{"d_model": 256, "bias": "all", "doc_mask": true, "dataset": "wikipedia_en"}
Each number is 500 + 40 x the weight over its row's rms, rounded and kept within 0 to 999. Layers, rows and columns count from 0. Numbers have three digits each. The size before them is the row's rms in percent of the matrix's.

# layer 6 MLP up, 1024x256, rms 0.201, rows 956-1023, columns 0-63
102:483501454455443497509536481563439420507459530465476491494538483487494495525500517437472505446575508517481475461595453500474492534564515455429503445590540518493562493532517458529568488548480525
091:519571504505500479518485489464481511480533503492501572509490479510460462433505485508545533520466476393464583425490523426506565467465471362496420498543464449572434508514511485521480483535556472
107:609499526556499532501522522572528509396509497566505483503521574460522489503449523560559486420449529531526488488563532520519574521522413528537484533498487588518489472437540584483440490465484526
095:437512466517513516459532480516530461489459438477486465561564517475529493396455543502478583455418521540549530475531496482425492518484563474474474525504565515516529525511445474499517468540505522
099:494490529501524523467563549511479507566527478546530517488502521459464458484504479509468491540484574448525453522520475529473544447498496479424604509583451484514447521471426421482554461432581464
104:507497546524581553492515475479463494444519507517479549572449513460524463550410479527521472457498508492522489494485540438554505547446433481548497436560560532532484540497497468477444495609472475
102:501445458503529548548552468500483479510458473503457514493501591490559484428603446557497490596511574445431458484490484547454540543462451495492459436572491540535451478433474528458546553502534552
100:548620508543512518473530522477482502547510496488491531473498470558483439512509530505570505464521524523495477530475435524491485550500521478463554406456493537502456468463517549515478496506479527
089:510471546452539498426597525449498526420520464589452455541560482439425401510514460577520510549530492479494530538485549431471439471524526502490498405504504477566560493504509505542472556452517557
092:534537532474510535553440473443442570539594512525524502594552504536499525441461510567515475460480420393444523521487535397563525536517473430468512539541524528475475499548472509491518531522465539
097:497550513463545481528495535452538445554504449575536559591483452487447479479553510458474513365500513552547493495474484528506491499535488487497548533470512548490518503430536492502497438521498536
095:528573457537567488421523497503542546531455552470416499561478518484560535479526451515500503487582508535530492536533582570534496517517456373436517559457528531564438497464447542503503482531464519
109:519467422520474560447523549515488533458580511440496455488454459472487467483470532496491536434515520501525493434518531499579560608510487534527484470442516422502523508481473624455529464509473496
102:533489462414516501412469479519518574559527470465514554497474510469528494492485557484517480496446527614582465524486525575481531530526476513580530454522440511536510460520487528514504549505441526
094:513494550463501505472484551470425487435465556551442517475487491465510522522526544519418535564550540446438545455499484576478549512556483514460508521499551543474430560476474534550525529475502466
099:478490467472541490524540438479474521529506477510499564484501490440409504496452487577551493505535453524487457466453525486506501470488482498538491583474504478498422572536496481552453510501500483
091:495452438511520458494559387498527543448479441489478427614492518462571481543538444497497488512465451526523444472465503501547547554525421551537487540504509464489475549463511575607520465475458512
103:510467466501540490501532463520529484496541536466501533501574532474544496469524478458519535549477510493449506426470437437581605557475474510486480499541514430455525545511530541501487498509484450
106:504536458553543476488526411468441558499510537497459495472471536524469537530526511452592565491482517546457533501512487462475499467563516496525401569503580556465527444493537468512454452464457461
106:515528506515536510488457497555585445508469518458587519519436497567486535454530472499537512533527504486502487516533550550521508523497488423554503449427491512477422504483409491530509532490485471
091:577519522467499496585532433519491476528538536478612513486464440478570473455497398494510473501511452515483535527561491499478586471513467473491468523521479464494546495492506604483506495480579483
096:460537542511475546554504459489523501547509537523475523488504476484586472472437471477517457497503564486462475491475430479446553476476432570475480493567527557543467515425486496506498555512548493
097:508466532500484546504545511578534514511432476508604463538572519514512527510508469398450512512554457552486530484575429481514490484563561529483506499506532507424516510608428489453554498451537496
101:460479485538487460577546555577513569542441532587515410489553524469480527530482451586450511545515512510523470503542435519506468454456521463460554440539530486484466512483419509544444535513425522
101:561474504565525502515510382542489525469452433480507489476496490534483436541560483380463398489465466581562564527537454565550546550566545511446472527568529469480554466443579491472519541547509531
097:471500463474559462400546484534562526503434545498529449495542520521479494528586412549494462463477565500504497444531555428551494428482514514452492537490506487563412541534501531492477524606414477
095:518520524498489525501479514432448543474603483542515521505430559508525464517604561541437554495512488500430435471555484537510519471491450499580454461530486518541445485506556533509528508517472539
105:500539487533498522465491506443552487529431462483522461458475528444574429457494565489510490459397495490561488465537499452446553591512435541410556517384531503471564470497396549536482473471523492
093:455435447493443500409457478494519492513445476557543536506545468474523431538476475473495487506543530492479462489498492485481514476520469492483462518528545420534470526461469443417497469479451457
095:573454480501534480521498473465440546461486505479474522531425508415506487477550486553501527492470466521444534493446505613463539543475508492516510494509467517514538442527433545618453523524486523
099:522444546533513511471488485467372457560516538514518507486503558535475491494490505557474506478560517561531496466475479501472526510519505494435443567556459424521543395501514545445466452428507516
104:467467510502454516481424482503418525468498472538493472510530499475477532431512476511484457527588475515482485533545475539555566520553462498515547518465494499446464554584546486525528472413514464
109:543484503524483513523430550515501436439499520550529424527523509447559471473517442478472437618543530469498499492548476475571546511524425496485546493528498526504447470457454517549500553530541518
107:422509459460587387523426447537537570518499483523534476519464532520477501524517547566493540436539485505547469501511520480513555518540516515468539543446565509580514519461505530580476506483476499
100:458436565480416486477557504624527560451488449512505504501444516502495501466461491445495481501533495509536555497520446520524529549516473549477501556476465496494528560515507581517616485487472474
094:503392438469524595460581412519517549505487488517522485483524523507451496474532538481516490562512476481506463510497556481528572490493449447557449536482484457571507512499535478513494483444482488
090:486522576465444494507551482493549540492440560438525462489525517465512488526549495522434566510482478553540481487538530522472517478519517525517563481507475553469424554547467448480571507419518514
099:518491434511492467545515458438475553420459502474531497527534531443447478549541543529439481472570518522467526484507499553579526533491512524483509501504443505493475490500477520522489535521538560
099:579540531498561485444478509528583537513501469436515504488479459417518463529525532417538479518435480535595474514568466477532513500483462476445573511424541567511503488453521543504541468487447525
091:546556487488474489476548545474493486540525492536479510455464425451459506427494529497430431484439542530465552521504492553495551550513502471539447525508540522442479459397538503505513471566439460
095:543441506479552487528513510485530559499486524511550543537488540517481472498553484535506522492509532517520519483461495516548546550467524496604515461500540440554465545535418540479493520477540504
089:479494562576490535551459470491537437520501534508498488491473481542513502477505518485494449533440480534511480489477472475487530509498424515469493517592521489463487528494391526482550520497455571
102:501472524500520508555528491454569445505505462505494468450479492462607481478461511495532472506490533493501543511483503508462507507572487449555430575472535504456555546536514498607561531462497495
105:479441486509465484432509524481532493483502476545527515497530525461457469489538460554489533537520483446498446493561548548479573521556482556459618498454507576520423500536427552627511542522541580
093:503539563490482551467523435460448496490493508496548425529506487507510529477552470438519575562556459580548511486542492516554558538531515448482434480452463469464494481535556478557401495555482450
093:557488495533413492443447475555488571527470495479464460511527471477564495512509511484547520483558462514521528526546536513530481492539501495493509515569413553423374532491514554475560461553509500
094:527462523467483492443491454536466424548451568443425444547492494483540476485517508554552530536421472481507481540562479475547501518539498531533419477491492446492467554546577474535530474451476498
100:474501483515513507429510485458525563581528522511498448465502490523483516500539586579518473472476519516504457547470516461448481412422461447544388458501540494446456496525544574571451485456523546
099:501473515539546541515540519493463574527521563547461530450535440542531446540477489538590456545545513498515492520434530473463410557445589440500478459578468406517488499543430631591554525485484511
108:510453446511490440482568524554504481426474535520428490507497439534507485497536520524484498486467484481474486522521558425523480530551489508434474468468503536524478553531455509543468545539528455
093:496461519480483469441555544476567443522479506397515492544492505468498467448532469556507502501537439484510482500483517489500462476470490497439455499500475472525493531526501495495502568453495472
095:508460479446572503541434511444482456450484518464520481524498515516446513521526547445472505471402580471504537523519477464456523503496493495468471569487536461574461476510522521452578528602549536
092:530519469529411534514475482469523455611470544535448439569510524524481499463536465504520537547415485621544571472524492432533474471514392477537476458481587505467538413483472547430565469520498502
085:448500457574473440521426495432513508466459505524472447496478491504471444434481448505592527584551455542483504499481501509530479543519446464465479487481452474563456513460479494462493530569444537
111:534506462551440497462549486497546584493514519545521449517528446548455527522532584513488530480476457543518515515583455574534459520502509518449492493530586466476513523486519448514505464516460474
102:590583504498587540500577465487447477523564542526469513482506600492530523488498493533551511544472449514460513460511495489557476485494533450521445509506448506535511553507467488533518447525535471
095:453460443490483512571467498580495582520516510550545516532476442537501548455493485473538443542527503546497485521435522501475522466497543520520553430436600508536464486478470525521540531516499470
106:485506529560488545490503474545518515542567532572471432560545483511515502438485504536441496490436515523440522476555556505453467490497512462461549510528607485429572500589487519506471558609458536
110:511511509447494499517522485512549480478505508485537589560484444483479510515480433528489462552460537484431450516479531498550452491480536423520571626535550532461520505500527492526545507546497544
108:574468499506520516413520515516492429458526407553498491433451493454426454526501491478505524535536474444444466445501492429526573505542443493498590496569518564474521518542485442469502505512517501
103:548449505538561509467562495421504505504535506526587432493500484484512524556482518549546534375512498459496487479527457529449481533481441542463484537435519468441429463557608467547535473478442466
093:517493536542471480505564492525454456544501535493559444500434482495533511473498465520515491468465493547560521500544503516538563472525516502503494541555503492543565443509575542517471536504508510
093:463428491527540477513521505458537526523478494506561508544537544512539546527515534486525512552502497503463470496475486491498511429604424425557468510496528472564504519504557500505539419460468469
096:456607402470490514610549484617484463510522458479488492433425461487554480504499491475477512489554460506491535543516539497461469522488522487528508563494523508491414592471417559463506524524392556
095:537501488544493568514406510461456579493575561548512555501460544528559449525490451532423499541528516527504477488567545557487557496565441490503533493497522535511479443453434436558515615563522497
093:522488436505497482559532493518455510574476561498447505377533491547486585531564433435489435498488453490483477481451510526487544492518462471474448476445494456501491459550518495476471491468521576
095:548473456546521437487525442459489537493462506435520470488493518530474444509576420462508482500512493461554481492507444530498621503490472514499457408502580545491510465496513586478485491487510406
100:464574451464489519507511591436548481476500578556528511470494541399456485469524430493463507441521454569480521487506504539485489510475461504542507511477574495529460500475469507531529391448428587